From a checkpoint of a small transformer trained on Wikipedia: 12 layers, vocabulary 5274.
Each number is 128 + 32 x the weight over its row's rms, rounded and kept within 0 to 255. Layers, rows and columns count from 0. Numbers have three digits each. The size before them is the row's rms in percent of the matrix's.

# layer 3 attention query, 128x128, rms 0.299, rows 0-127, columns 96-127
102:136139094072088128176104134123120155084115100137098183177085098137111170122097109115066101145151
090:068153176113129120108154146099098131154135169171090123126139162096126160158122141096205129063126
119:061122166227201163114161085087164083172129119126127102122129141104076173129133132119179147198129
092:191123145131205158122141100117096195067132162149134134064158148104187155134120121189119177143104
100:155120174175085104164154181125137093134091119126029168156071141133113121123123140136135134155104
086:118145121148134118117120155052173095131131075106186082098164151133087169085132090168162149177142
102:112127103139147121152166147078077095094150109136112170147195071112122087083113147192127157159118
101:163136120115129157131111164136142115156100103132136148064132166180119147122117126062125147150145
095:092132168161146133111161082122130098151113162154132122067150131158163144193200144118145084103159
108:128095075080135126136091146112135102103198140121170130127173123123127162089080105103063125094138
095:188179157135122119134093082096149167124135126085115111134095152117086158111107098148113075107156
081:193133168097147146170099064112120146118136137123141169150142134063195154141132072147123122078119
091:164117166079143123107143095190101171135132083141102140165102133126137073143107132127085155089110
121:094114087170126137184156121127099147160137115096124155130109086135098158133099130154124183131080
084:172126120134137094129109140167153138148170123111165137141109177176117108160100077106145084128138
077:158128107162149089124133145109140157098122184118088089105161131052145148085147178147099119159078
085:109133174116134124136144090195134108145110132111175156201119122077184109100127093090099149134078
094:137130178035152119149127137074151099081159062083140122138168130167139137130157137147136097128159
108:058099151104146146138190109132073167118131102092074131141165099174084139125141148151178137078153
103:132142096124099109103120139137121135182115116164085139150128186186147063128115110106157154112156
084:114131090118087147147106118106044155121124120143132171080134168105089117101086171040082096153135
092:140139110161090128110122123105112155079140113192128192093208112115166134148150145079075149091150
085:120103129113145128118139126077086099148123152163140170121152154092168106120106103090049149128149
090:138171161100155135172209146136123165060120069119056139139151077137163138116146186153120054109144
111:148138114122159137147152102134134140122177130162091119185073131122152129164109100186150096121127
096:132162183185164158117116119167070136131119134172164127146119104115111147128102171130116183097075
105:125091100069121114129097175171176131115095090126205115119184105122156134128089094120125157134131
087:093125080100105186126122206170140066102131113133188130160175115147133170176103107161083094131138
102:240117131147133179119098172116119162129140142171135180130142161155170164179130093167099102090098
108:161159180142152093138104203098136108169123132140082138119124095144111119163164173112165101118156
094:097102141163114171128175168174118129140174129122155085112116102126109158177134121156169062175146
107:078122163139187189104128151111145120204149125172119055078111144111127131130158068149176096130136
100:092108105152152140139138128134104127114102158127078195106153118116096165175054093093021126114107
097:173196135176123151121146139153202116138155156119157089172122135139111126126121115113160133111097
094:162144142141112116126109117098127146123132166127113159182067138104093126107074201180131198126045
100:122100144181130126147129165148134201125108065071100132078058139164070175073138160132152108182126
108:172213112117110115103141152100086108179147136105096133172123164119058113169184110130168143095134
090:091169177114161089136149142182128190125111159102135118181097070161143206102134206143119108118140
092:102126074105166093174094115113155084108112150021163136113135104143043110131146129125129177133132
102:109191103075172138079119115119126131185137087089043168110110128112100115177126062147141119125145
111:100143140190172151129092127082101126143089167150136074125091099120149165096140180136218135125129
095:107182128191141137087132205128151059146144108123153083137151136161092148156161149089130127134154
081:089131148145192114091102100140195155130110142110105149077152115102085110134160115080153103130155
103:100148121134142116122128081106136103087131205163078131105179157079140117100117169092128111154127
094:144147120160142122161138179101152152103107171196094154159095100121077110110185122140187114112132
098:122188148151191124108086101140109122169131085133123146178131148152165097078113080099125096097129
089:108171116132138118147169107119127097092122106135110155119236107139124131097133168118102144108143
107:103157126126157167129150154136110099144131067117074127166105102126055130162131078201166155117120
086:153163096132130102106127142049122066122133063138070127144081056110074130108134115105112089126139
098:108173155134144117124140147112142116208176129210087149078118123101125148153145137123168135079089
123:106122143140068106146153086147157095106123156157121168171166129068090105121091027097169155097099
098:082138133095133116133108171147132079071163086090120055156158132165099185080179128153154117143132
109:161126087128154108121147081122171119157066126156149138087136169150206086150102121141097125089124
081:100154107142092129108100112141117150147127080129082129100143151160090104153202131071100166166167
124:114098128137138118165159118184112156164068146106095138179103080115149141171105115169096150113088
089:199148069086140114109119097159058146097130078125101179131104070073051165144141125164137172046146
084:099123097151103097054099143120125103171102091066100157090097040157125141129121124137103182169073
103:092160159156140152162120100111150112158125123181107099065192101160149116173122140120124070211168
100:124190206148155147149165140076143133127116090155112128153078143151064204079110190123150176141129
129:119113101141104124120148122157145145141115086061066149133092121118126122103101129110163143131122
077:094094139081097119100126127130133165120160119129039176149103053209131116130136150148102088134144
107:152135138057155150200147083119102125138098121142062121106081116122102169124185156146115124134151
091:114118090077129136113123119113149099151071128036126141118111147082135119107134088110082198070116
094:104101075076128107071156099105119158099116158146161136166148177124130105107093156195163150068129
108:202173065107119066135157123166165164103145141113104122159119102166088168089181131100088136195172
100:135089139164137172145119130138135146162074139128143158163120143091118133245154160080079146096119
093:127103178126145125136156068108169078079169122127139111115155125170138146071185160128122086236114
089:183140108173138160090157160098142150052161197145150076136116123075112136093147121126127163177156
096:162146151137129093105152144123164112123115084159129170154051139185164156154131163141134146100086
098:136128148118136105093121072118133117154177116096162147122152175144116159146161122134171161144184
100:120122134178109088120150180104119122117111087105109157095180110139163153050032140117061112094095
098:130128070135082136112110133113109092132137179149106116151107095126118060096129145089122119135164
107:090084129149093096138169117167136107146131149183122170078203094150143139190142119127113069149152
097:136144136136159101121090140121207178102164167122092139063107068118123153103087140119183113127106
100:190179194118149129132068126117137153133146060126112101106106089151075168087103115154116105111124
085:079102125106185155167107137108133115188114127096136134147084099104128202119080190144144120067138
095:166093177131119109101136112192141135093156104081110077156096167105145151077065103183104112115154
096:106161104113083107113108120190069154138157149173102092114111108181135102093157166088121115136086
100:128166131143162139088117081137150113187144082071176163147046134116108094161150091079166078058161
102:160104146034079145137151153148100159097161113182083135115178128106169176127167167114115109133146
103:097151133169107062152134083106082138169081147155158147150168099159183105095125192126124111175134
096:136151117125178163196115138083122141085157167099126173114166086157112154157095123198146107162153
104:078142122164129124113168149123146140168117150154124133144119156118099128160112142160172094110088
099:174139124121134100109132147107082198209056098164089164138164076136107147074060182158148137107105
101:101164150121129112191168076107133174131104083178177139039137090130124172090134138146118126175119
111:126133119121169139123126121131126136138113124167122162119147122123130102175065115132099176179166
105:142110147128150106087103159124114081182124160177155146099119137105081080102079112088115101133145
113:149111169111107126130119115110141167095137080155096165155153123153127174123095193136077076153086
109:126095109183094096149104088110149134057091114139062101109117112124158063178088138143137123181151
107:174151141155130111093109179108162154125093084149121170113180118141130119151093134191111131084119
084:110119162094134069129080116129128140222162090153099132127117176156134131125084133137141110105106
102:154162139129127143133128196124091107149139120114133188154102133125097126110137123146192105138113
098:164147028181149135140055161168135160148111070171089124086162131129156101164097176092168146113111
116:144183104104126072134106156105220066100127151168124091123068151160136129119094190203110104154129
110:102130131159079124144087108130115142136149087157088095130162091111103095144139120122169140148163
100:092134111117118181123112113133106141093096116188148145093102155113108067124116056146146163107165
105:134153126138123116112131148156095075153092144106105143147187142113108117156151109058147195088181
099:183108119111110166096101142116111133163133108071121078145046169152143103114124115127139105120122
096:110152154124149143150120254096139175101148134131114134164154141124137133150101158090185173142120
099:122094129136177108057103155118085135150161125016088103100084138061098127114145149076126075108129
100:060152087128084129120089122125094095113179189088105099135147098154095171101148115143124061145125
106:056145122098118135159166106187158092115064160126156108166107110120061166042089167129133129116127
107:113165128107126104131124145125104095121122207125145060126127117098083126101105116141086201126110
095:121139124093147140150159121159110204077098091189103090135109096110124126185097153152149141161084
094:138157151123123141077102139000126075112185153118122092094127136090158157163078137155143087144160
100:124123118103100088142134156118177105132112152154077110102149132148087132161090113135130110167149
097:148180126091218138156072103116121108095099108132152105117121094172132104116154105115136077183161
105:060122128131155096090161103090164125116140190219104142096205127100144064127141172131188076145113
104:147116138095185138125093165128091130095112163206107124129117115080123090092119145213127166066157
100:098111122158131137131136124119101178187143074234131152161151164125145085156113168122151141116087
112:075103122080136148148137121136102109157096131116138141112154154122172140121114119117050121056123
102:117112129083091151178120101158128160130172116113079111113031087137078114143120114127142173098117
108:089094069167142098136105187121101090102105137163140076155131136118111098144118116114133149191072
102:132139140092099142116180179143140105163159139140115151142146072148103127125157076139089122099118
104:068162112118121122123145104137146163146079133109132114126096137165101100090167103095217102143145
110:081118091100114173109063113104069144162171128126140138140122125167113132097201158074120186102152
101:154179052151147122113119098096186124184063093144133175153058159093166085131137085134100138119163
098:103184183120124032142132090119173079080099105147140134146198116119142104106118104192181146206127
115:138093157104128162180144117199096150162137118148155126193081136144079141128162149165094145095093
111:150132145083084107146151101170110140136104055096140173178109097104060159152123089091138191127159
111:060183121140120141089149181124122116118177077106134101134112060138073153141180143094131200132108
093:129070150126105150162119103124178159103094094116123145147155158128130164143177122108164120162192
097:137145137151100098138133126090192137104062094083092137139110143153070102103068151111099159074111
108:137146182148066104108080134100141172134112126130135131115103120186172122133086144159115124114055
102:119134109141106114124090140143107183146102139158106171145167103098136076124112062145127077089130
091:117115198118138177116081125149121093082123130096128093140073147120093106090156221140111195103107
097:077121111141093094153121139166113103094138124064137041126158159129124178147115136085147204195117
099:104119135161075072116115060094119091089123158137108126179156157092128075096120102102117150142126
# layer 3 attention key, 64x128, rms 0.288, rows 0-63, columns 96-127
094:184120136091143165121132150131125145130093142144113162096040172130075126096153209081133087135103
099:143127166143110104114132198186102101115074087147123169158178199137152108151120138099100083088104
097:149141084139116132137092058122092116130165140128156150096101104157127183073110087145072127163104
090:102124081103161134164103145098124107152127150112118082159106090150116186130152145165089107133103
099:138183135189124094137141086164113139194107098176145080154108094140163078140049152065111154171126
095:120079144118117105114175122145155142133160130158156132111136126157118145132191135070140147118129
104:122179167107116153083125149162157128143138105180150148062071128119193073096149153109119121088116
099:093125117179161132171166105100080096124153122143113134167145119083082129044108128114146122129129
099:141123097092083110100169109169132111129113162063071160135182103102174122171095132057155090093107
102:158147145126112143152132154110184084086158181158104112067162113111111137140189140151175154129127
099:140153161101101167122094146105107094066147131124108077177121188157118155078094198133175129120148
086:087162113098088116125158107154164124108148113091128104155123082121087126095060155095172118073100
097:143158177138107117223143160177101181110120077133078082129088120155104168088126160162113071150115
110:144121149111079092121149088080142125133197150177145118154112132146136116169120111059147122153132
095:149136128133127115112140123161144126106113098095203106159111096152148177142090119104152131149144
091:158110096094158104084144193108139097130158185142097214089111103091159149113188143130102119107123
105:036173109152123125135180077202077098153074113117068137139132093181101144108169154121090114133136
099:072159133156164207145109128129163143051090110124096129109095143131146187108083109121169149129161
111:066091144143116136115143188164158117119158108156125116092123154143132076192129075123145115131067
098:135153195105140141131183103124089100092127103103056160097120097077153103134073137164111095116148
103:096117168089133149144138048067133137140105144136067093130092123105152154126081155113088104095193
106:111196136182206178135154111124106127157056171113120144101214133116158097141117126146111151085073
099:113139144130088140143113106224089026116157104108149107140162132079155122130121120059128118137176
101:144157151100151169155142071157113099174068115126131120176101142117172151117127103158123108097145
111:163113134161116184122121120090091126147135079151131151075190118126145123189100132186113137152061
094:140095127157156130107100160108141158159174111189087093098171137156105160109103067127106195084072
088:128077084174143112189190117120130084152101144097091140140068139191081113180126150102136116123140
100:178087133131139086111135191119128117130094134133131120151090129108124130108137210090136149089098
102:158174107139151162138122112120069160143071156111057099147099178081135105157137176189116130103118
107:212209085169110151121066099105137107166120128162180126150054115125076138118073112169139135082055
098:065096131129134133141164112102131147129169119092147104123132176128110127175100112124111161174033
097:150169138156121119123144114138163159099121113146138169111115145098124102167069078192119119139165
100:143122082069097116069138158169039157103159162125143104161133141160156121224128151146032188116153
103:138083108097167064106110121123116129078128076162183157073054134134119065118106135134159127162157
092:165125127056161147123135146071139068093145116217125123103160146075092088111159131133160045080123
096:152142078121098074104130127149083113095161140180129163168115156103136143162102127154102155116119
094:138116119161140110141081097140161111110179142113133146154098055138126139146161140160106095111109
102:005167160070086079151169137155177076147097086132169125190124095159125127063136077115145121159140
112:138139123157091134121063200158103110105112117119126140160094192134054175150149108140114162110074
093:132141084115126144177092126124099194147159149156144088119101145158119084178131198132121135115190
089:080130129099127133130107100070155130082138110119134139125189093129097170100117116092190131142162
098:158135104105096122125074095109147149082135162182119148183117116134113061163127134100144117103118
093:135167078138129135111152170093165125096138148115176130139152160174091158126153135097115098149134
115:094112127117164193142162121175063094164134158129074145117180085107178100102159138145126152135124
097:107140098125109140080143166079142098124079181166091106096141075094123075045107135137122117121097
099:091172215113106165179165074134129123152145136136142167127133098131182080198125137131121152137089
112:087080155111101117148140126203122142131089125181112125123170146101137124151068084125114080079160
102:182108096128074085129112167093115102183178113140170189078115051157113127107114149143127150138095
103:149134051089112157176091124157107134161135233136129140178105160096156138210139135111144134108121
097:153174161068150113113122073136138138148130157122119142154185109126140128077090109108066118068140
107:039113149102102149148119122103108139085126154122118086082137111154134117111131143122090093135101
097:156105145127161114138118127101115148095190190134133124079122143117157196105187167053096087150099
095:162128196148128170097137122059086121137079123166119078086093176107117085132092128080113119139177
088:093122115126134186115179142092161087151084130168203114150085052134127182145114112130163177155119
107:139113103134109115133095153165110153166155148157128111163076128231146091133140081126110129138131
110:157093143110127055094161168156125164202109110116097130110096160153086136145163133101093120141161
102:148115132082121096094150176134162180104112123156202193122127160146098112120126135115099208104144
098:103097156154143171092163071128155177067100130112156153131114099142149161128153107143096123178087
102:114175113111115138115124148120140093097143136155124127141129161159103136067110133159132133161139
126:161129150123126104115107092083166129154193123104156110155134129154136107138102091077111118153151
094:100109165109142101151166099139152129115108168114110160078141141066128133164198086122137132122107
095:130152178131158074050058150156117153159107131095172128149115115143120151096120136140136104146125
094:090070154176139107096101149122103081139166115190187087118064142116088163136122087097095121139149
096:092136114158067133121171161132091136121109116137119151086140126154162100124123067126056097159125
# layer 3 attention value, 64x128, rms 0.32, rows 0-63, columns 96-127
098:123079144127101122103133125177099095101118171104091124128170106155138106161195125145139129075130
109:057180131114160076122151090113168147103152144149128084101127130091120132125113118148150100090138
102:128161111105163155126190205096125139153148158135075133190100117133145135109133105129165074083116
098:134109088128112155085112126113106127132115144124119070118121150160169061109055065144161176134099
104:150121150169085204145157139112151130148147080095158086079115158149086132094108097102152105065106
113:112132129130142108153119095100126111092140122165134178144114107166195098071139182153052151105141
103:130081116140087074129088131083083051099178114089126110123131105120109076122083170119112110107171
114:140106189160092103143154122130169125125127145119113155096137131118072113072113079095119217088060
089:052183077118084122115085086142100096166156105151144111148152184118117098168131114107099136111109
092:083132113139111116146144190111168168151113192110141119093104071129101124150169111123134120085133
108:147134168096130148204140143102101152149173128169173096137159050121080073130123093100101106109081
103:109161090110096171154165096144159107103175145141120142222108083141092065113080119111114158081138
094:149105158098173110127131107081111076127138186082120173082152108123115180123089068139153120146157
105:121120165111095086128166134157194134131181145155116161197145151082185121149152138128114161092106
117:092133147139159146179144110138167109171124145208106181148121165123073194124139144068169138107152
100:153153150108126128120130142075116129149110104184135121126158119121126140175092136147154156046136
093:179177129138189150148167093158189136125158111129125107148112084158100148137169125122043115095163
103:142120133130153097122142136172136138211135110156106114158188157091106106173151172101157103167168
101:086142104117159209182092143168120133128157107112171150140146086166124080123150149154176091123117
098:117091135123087169127129074091143133093122156106100125157098144081083135084159120158138113112118
092:156153136122096136096072142138064123126157073118136128086153183161111097109124179126146158132150
097:157130156197154128077117112135093125091133087101089092063092174064183116120119117101127111120086
098:147139136056086159136102125084186136132132152125091114130156092143113129017123056195156162100138
093:097119110100119117078160148131112165126106118092131113130131126059102165127123145149142154128080
101:167081127175123119148143080160109065191089041086121149115133148155133109120129159113132133139100
091:114081048136163123143105172154094159097138143134098086170146059142146125126141160217114135128123
094:120131118089042112153150167130142063120168088124066111066091170091127119109200121111096097155158
101:114139081127128096142106168079125170175114103121089070114125121072126098109102098104083123133131
113:094116150135098155133111188179079097075098156173129129146081073132123118149070067137094173083146
105:080114171094107122137153142126098141139143103148113158204137115124110138187124162174133147140131
088:131118171192162110138136171058140088190145134116096075150184141098086140156124163089125096130113
111:138159186134170125109147169115185129080208090151130161121136152127101140096164141173137151067154
095:138103080146085162158137114116135088129119075136168175161179156116063129151133102074130067141139
093:134174156162136116144145074155113128116123136184097169104131196076091151128124098106159158139085
105:102109162162077087181122169072106086145146157162119154124146081147196126101127139141149131116118
099:128120079165131105084140156130095152108172219189086135099198127126160103093149112112174116155135
092:120112122130090088144119168129162069141069107127136096091168137178172144129105182177126131119118
098:117150148191109090133106108081112104157152116154124161155115149111105125115149203123105121138137
094:113149166113111121187111117095122124154167130134107139125123109149108114091144049132094122111140
099:141153110175159158136152174081135153073095115158100084174120173097122122110113136105133178198095
097:108081088135086093123115116104104096123074099169137097093101147152117163157058113153123097036167
104:093117152178112098101120181143089134097121144105145081179166100173078123114164071121154130152148
093:161109178123144104144104078127112129129130160092162116177118140136172116167133099100139104096135
104:105149106149170142158173125136102092128119090136118171141173132140079164133199064124135128092216
108:126122082115125115102193066121102190166124122133185076128155049141151083125179169173144160084141
097:127183142145098106119102112120161127121138114136104127160160085143159150092121183127136097179070
113:121102131140110095146098093117109120181093048197118141171129079076119163122189126145144121115091
105:105130156037097113139133125116191135131140087100166101092114108138105127086084143175169135118119
098:125155093091102107109175102098079157151197091102118150165134152101105084121143131151140135154109
099:134136114117070150100211084162122177148146203053097157093118097122096144139139140143189152126151
107:147087149164213117134173164144146128126150100113152212131110171143180111117069126146162091079196
091:126135154114123073113108157145168152142092142150140099105103203143139137145157056173094138186152
109:159136173097104135172175149115173154081127123151111104182129134153140095133126114114114134201083
089:038153109094151171106166143186119126119144141175137099175108078099140107131135155192103089087145
099:111123093088083163134150174079086139121060146123184120138157164161066090116136146142134124111113
105:174128123134175141064122115120178133160144134133100105173184112145143097017156147151068059163136
093:129113125147123129141150160136142118098118167148152130163175126143085126121158101099135151130099
091:145095135149159120085150077152148112142148085121146103149093141129137141091165104148229216145140
107:134072120117097115140132136098106129107098189179092147114133100067106157165190109111099147157090
096:154106170208136073076154160154096106104153153119170131136171102107081033101120109163145145123155
098:138193090162145117191122140104126122148107100160131071118068151158106139101125116119135125120118
097:108079141090155203122150118113170139082119101194143067133107136142162134117140166138165129124150
102:102108161147161141065137154127073156133103088105166112136158084141119147192133107093142187155163
082:092116109138106086156124103106100129093139119088105130097129143125112117092115108161079157146158
# layer 3 attention output (transposed), 128x128, rms 0.281, rows 0-127, columns 96-127
106:142122136111119079112098199145164159065109122113158123121072141137119190076121112103095151161168
087:148120122115062153072091191146143098092079126156062173198098148130130119094160159123081140149101
108:217118096156131111124087100104079169101146096147176128137168133120094098156099134167041197191126
099:147110118125145121147142096106099113110121173109090172215140008131084141149140132112143117045118
107:143144135074161138154114131120111116155139138058201110179033099111104135045186164114114128128117
076:184157127111092108155103135156116109067114120114177143137156179129101083173116115161167076164107
103:128140142127110098134136107186148160165107128104196117100098205187189111126120126136171101148126
104:191108078066115039093097191130163144128168183159128192087108113092116127133138108129094123087126
086:170048144098123087160139110138113183119138125132135148124073161127158136101122073167131093154124
089:174148160154117118094132128129128099123138133181062176105106163122144146156098132130119157156108
094:129115099140145163141145172121138115119130103137132090149131109149149180050149164117165080122165
100:151145115168136151152106114078145164158080120113113086162092135111089141129115115136227078129121
081:110112133227115126117116161145147104142063094118199102149156089159125109114127116106104130085154
090:123195077164086199152097110124069144121106122175128086156093060166086144142140128203121115113092
085:151107129068120131089173091123118110123159088093148109102120145086121183110122142176095165126129
097:129118169105100116194080121189092155095141087136145063085095126144157106128156091125127105225202
097:131057135138138140122119176151086108118109138118178157082159130111105113101148164169114138112127
084:090143151157128160128123175093098059099136149139143128102134102164158144074130091121110122204098
086:145109175156131070096124139102124122119117113157110152158082197138133183131048159096129097131138
100:122124117086101121146116154134157166161140108114157140095086087113178104176096174082129081114151
109:108142159118137116143117098145204182101160145142093149121114136121160118120082084111172132124117
098:155106097084078131167137134152171142101116119157134126132090124129115057153146101139132111151074
086:140137140094132148131183117155063157081141146129140153180098112145192119199076117112101128096143
090:149131134099145084123071074165094136105132164141091092129157112146143113130119114088175143051142
083:115140158115097126108128132113174160091107140131175145174161168157129086113200191108103141050170
096:112124161136147114119131101167143148133114197101146125086172112143113164109103153117137141086149
089:121102088219139106135161138122152132133084177130128158152175128103156109169121135164111107076099
103:146144118097145129194124142093147112105144133181134178155121148180130121149133147109129136177101
076:085151140112116118120137110071158159129122105075128094142200116113138142124127170172132086152135
091:131136130167150155188103144128087153136086127111149080104143135167111169165116094132126141174101
092:091121107119086196121119120158113132104089119161180170127060128136129095152153103169110133137150
089:099047077167177091156143147164153117129123163130186152105104159128167151155108071128073171154101
099:134124109132151148086100139106145171175134174142187149123115174161125208096133178133073108127096
093:126124161102124191071137159104153095138177145163102092118122045078177104125162167124127161122144
073:128159167113193133154167109089095133125155150071212134122133178122026096096105142171128118136122
087:121109137131135096159132113149174128123102107149123116138136151126172146158121073202121127123162
093:122131144151175149180124118164101184125124142139137109199085119103133148126128144119134153122093
096:077111127081127154094083124161135181055131098117125128089118154173198132178094101178153131171120
101:122131065132115152190122110128124187108128155084134146127109118157110131160118158200129151157081
090:109178136123114118097146113174168157140160127090176149093173134143130116207127178154131097066109
083:174110105112206145139132180168095151144173175120117151164121117101137109140088132066158149101108
078:175090099053094167170114107135086158134122176177114154145150111076197067151090147149099176120133
094:100097092199134118103116136103117114160096156083134158165098099079085122106137166100153089160100
104:182136140142107145079118118122171187141118176084189044125056137170124121137116164136113207164118
099:093103158152119214120113127111107128138102181150125123164060148082075138153121176140140126161152
095:163085164157153057087124168104170127088088138132149166074140144117172073125161108134128144118164
090:099194152148115178148147096088135102143042114150136096105178122107149060123084127162115152198143
099:137173147193191163083140127137136099141102085178079162116157134108178149170051145175134173133106
099:111140159161192146128138102124167081121121126130139126121083104109116098162097136091177100127156
093:180164122093153084097093078132155165121122087135142139207193138178121073129085140141060122112111
087:068124120141102182167096096129124119147115135116177075176140149167027119134219132145153156159087
090:164099089152129113112109169109117077075126112126123173106221067113123059084096172094140146125094
105:155079110193129089111128143145082147150140127107121112108116150101140169113111166121118144075066
103:142124092140103135154125152060118152163097146067074153082097183186072180100154110127141167160123
095:108117179121180096156097103165177161132159139091100093153097178139184162182157152086158159101158
096:109151173097112176133118071126125139116146073137191108096092138058132156169116078172148174158133
103:144148114074099131113175202132082182089120056111151150136067136160133199151127146161143162087134
081:155140146184138138165105144168092172092106165104137049180142178142115185130144110118089124179174
088:126199167191110179110147202132145106134143086082212116131127164160127113044117202091137116160122
089:144100064110105124187093125106116178145143150090107121132080158153145149211168147100148129162102
110:084104144119134127142179112105164175117156135093145143121189109132174120138092131127047132143127
094:126157151175137094084134148112149161171062107145154141125155170121118113151044129165089132152073
103:138171129118107089177100143145152108092119128154074132085062192124102102129084103110125091162134
084:155219164120135179138138141127132068126107130142196158145116136157124166153120135088165143141132
095:129130142114169148128097133093146144150132070147188164111130153087116075106073113114193123093135
119:142109058179107092146176108135103068177089115081216108130154094156112148151107080111116117181130
102:122087170132114104126150114138118136178097101122139101107114102138132164121145175127126086135160
103:133108123071152140131178118149120081172149107115106109102097163116109130153152117105093111179154
103:156137124132103125140164112165099115114134161176080143144210148156138147158095161093041119156152
122:087078115152164139144120148131152074136156104128093108138070124084094133129115104116168103128091
105:129120105115170159164158149127118181145090164200096138172135136102101095172132139111106137121140
111:182095090177151212139091125127064190088164106123083071143115168139202109162144206143148117169156
092:155191154169186145120104172076151127110111154125126126119154116203093132139168151132127104109127
105:105131124149128190169058118099128110117097110143189084134114154152131145094146134133099086156164
116:146149135187115160105119099123198142117073146081061163126106145160159112224106128144172154139138
111:111087145127100159131128114133093143088131067173129112044107193097163124160136195107138096175147
104:112115111108112102150105136177109123124173097153107082160085156168099140115123160182118137163063
101:119149118183186168162135106082153166073115138074127125132203181129152093170090093136138152150143
122:089163118146129149116090116108094135038129144101090141131090114175155158124085109117127058160171
099:189146126127113141079174059118119097148160094086154151162058132147136141120220148098090133161143
097:062141094163102107169097116142118086191149141170029070090131159084115111185149105095163132125096
122:159159121089103141153090074111134140091088118135143110148053125133126115110116157172122151060174
109:103154095097086147123155089136107101149159152136137113082130108136174116068137082166147171160135
101:141162029161130094127093113131102063149110145141119137148140120168145134146144138141150161167115
103:154102086054068093110133129121136105093150150085091062135163169088127181151149161115087078152133
108:132146109123116075157124124161178138160110187113146129136131114177131157120136090161108100099135
107:094144113150113124095094123165112088155105111129114118144130178090119052230128147134120124191129
099:156104119159107101150148185181132108156094112123126203132148151104165129133126097115092094158137
110:128114082110137170163146171091100151058130157104096111087140070123103142144107098143115047128116
099:142139177152087155163135076063160120121096076134138132150105179101122086119176110114184106143158
105:163178177143164144137098113142088101141105100149189138126120083162139141123084132099119132136078
103:157108126135148137079167146143120103169106147137168157143108130117169043083110155135174130100221
119:141051149124142123077153093116140154173115156170138204090112172126154065085194157127125139163131
117:142119103141134088087099088156167160110149178114153177069098131147128115050156146100102066091139
089:161126159164159087114154069117182143135147139133116114084132144141117159076072079156167152150174
111:118084109124054136138105114167077104127152118123104141140207117101128132178129102091130075144132
103:153158132156115132106105141128108106103129101081065125128093083104097114127140112171126182112127
100:144143113102134077157128107113118162069103089111169151110129097147119161116140104131107049137175
117:160085053101122151069124120098174121113139093117103138152112125108141127146116131142185145163133
112:158150120113106148130134175087155138143116064090156128170086134129075188113083162085118154135111
100:114116098095124143159131139130131114098123124095135165140069154156097146081154064126133096105207
105:143129060141116151167139133146161172152158191124149078115142108111104114096180058102135132103170
102:110157121104144156078152176153139115129122140174119105079147150099144132225110107126144147079182
102:144064122163088102116133115128128106172110084147072145145112096125169119081100125100106099167147
106:093124117167104117100115050125174087135103135134161147148117109120121166079164110117131131138106
119:160166158139142151106111105067125174140144073129095171116115213149080156132112127122106168112114
101:141132118094128129151142156134216128127117110163118116065118127179091131131134118186147137131112
106:106132137115164114133067125076064105140135122125113116167146156123135149116167106163094116167083
110:217112104149145131105075177124130100108144122087101144120183190093182120151118080136067109078143
102:141152132105123188101158139134109099137179110079109162102184106137067101164093116100118150115188
115:161107102172166149116095134118190100095181156128129142070153128122179142093165130155171070074148
103:163115115142099112178145121150090158197151146165133143142111180162126093194178113115122076150098
103:167121112175135130146108132101123177124086108140132118148190162174098148105131143189110154128092
101:094149183128138114151097156125073123139120114188177032111093134063148139136083116119128128111135
114:062099068142112103126109103094139136149137178114112114089114106114147115177097125083134170190146
104:172172155126164115124129137117160165164141162087146116188094155132120171165161107100056120134124
101:094111104091189079083132141181226112144113113102193107119128129117149111165096114090134157117201
084:171112145166108103104094109158129127102169088157097128135145118135149094117095078114182175144151
109:158135155207158110123087141125118090066145107158151123103135138112107153098075128149066087120092
104:086118151193104105115150176181102094169109152091096154189087088125067065132098131071153149090065
100:135103136149148115134079066109172139173096196139122101139148166110110077105117163162071080128124
110:138167140052127093134134082134124132142132134105095155095182089123165101132121134108123130054120
110:154115136111124093105108139138163157112141076096095126124115121127133137153081035152120158091190
106:097148184144093153171137094114122147148087062104107167132138091135094175154065074189112070068130
099:142059108115137125111148139131131083140122132174095139096156173113091098122181119130168147102175
109:172091108104077092123159094132099096103159135132098192139151112155129137161200125060115138113184
100:187093126130095148081104136095128128140091158148120115103133129136124170091196179160147096091099
094:135072095158110073133093178137130169109167131164105092180126161122133086162152149134134150075088
# layer 3 MLP up, 512x128, rms 0.272, rows 0-13, columns 96-127
128:101067059091094087134134054118105165170099131141140119122180133150120093152122170137099169142156
092:098129109149165131159115115138084126147163074175152127176170120115107050114173147075092131137153
098:126155175107199101097132113044141132149089138076135183074130116158109102086107112120171134121184
081:119094158178051139149152084124162152118137141133155138132143113100125141118172141146077142177079
092:145114080152116176197146113105164155114112136132136161111114065104083112115117123171086167206080
107:095151112155094117207116158125060057123094153167138105170190111136146137154110117105139132152108
080:123059071224187106132113106131155103175125178159173095101160162108109090085164127187115175127128
117:157180190087085170103122055123104110108136124215092119125155096102155127163110123208105193225144
120:101072108135120127167150134115110101137129195183050144155175107125119108108090117095061163139144
092:067108188178167176181143116134130116099100151102103108086161106167087103151160165139172164092106
106:126158117149122117138094113103102073153105123080087168059073121164148163160132131133180139117127
088:203109160141118150089152093146131153101076129196135126149155157126088114162124103143148091116112
109:107118119123148122134109103139071121151157167146119100197084133059096128181079193093096102129155
103:152097057112130164114134126163130115153118143123097141166143142121057111133123110048130113165110
# layer 3 MLP down (transposed), 512x128, rms 0.232, rows 0-12, columns 96-127
122:125113108128106167147160127149064114181157140150164072112136126103140136075088095141114170177133
102:088092168142139134138172088137167126114098185147215120158137170147154149073084148106150110146072
076:123202149122089168108138111101092149109170117160102071169081158179162119145168145078134119113112
095:133085128117148112147178114152203157112111137126113094132126168127164191103082096088106157157107
101:098142159094115121068182123171114115167118101105150055163137171108132147111103127090199129091176
089:044142162138129178141135086125111105148088087165113132132100163133130149153132133119148109178110
091:117132151110131138175140171172156174123222144148112099112113127105151166083145146108133130153137
112:092129067196136091104082115140131177178125153105172123167157113145109158116131157048147112061106
133:120163201151125148106126134113161169051142182165158196144197150148147144115153145120163147086136
098:149116093184088105071118110163137169165137082183131156137123139139114092121077155163158129143131
098:130118072108100110112143159079097129145109180110163127124144104132175139100109156065098066096133
108:110142134186127083161111166108127052111123063110145095129096042123160133159141137116139111135104
094:164093120150101138114101133111135170167116072154115136085070137117145136072107104108128123100126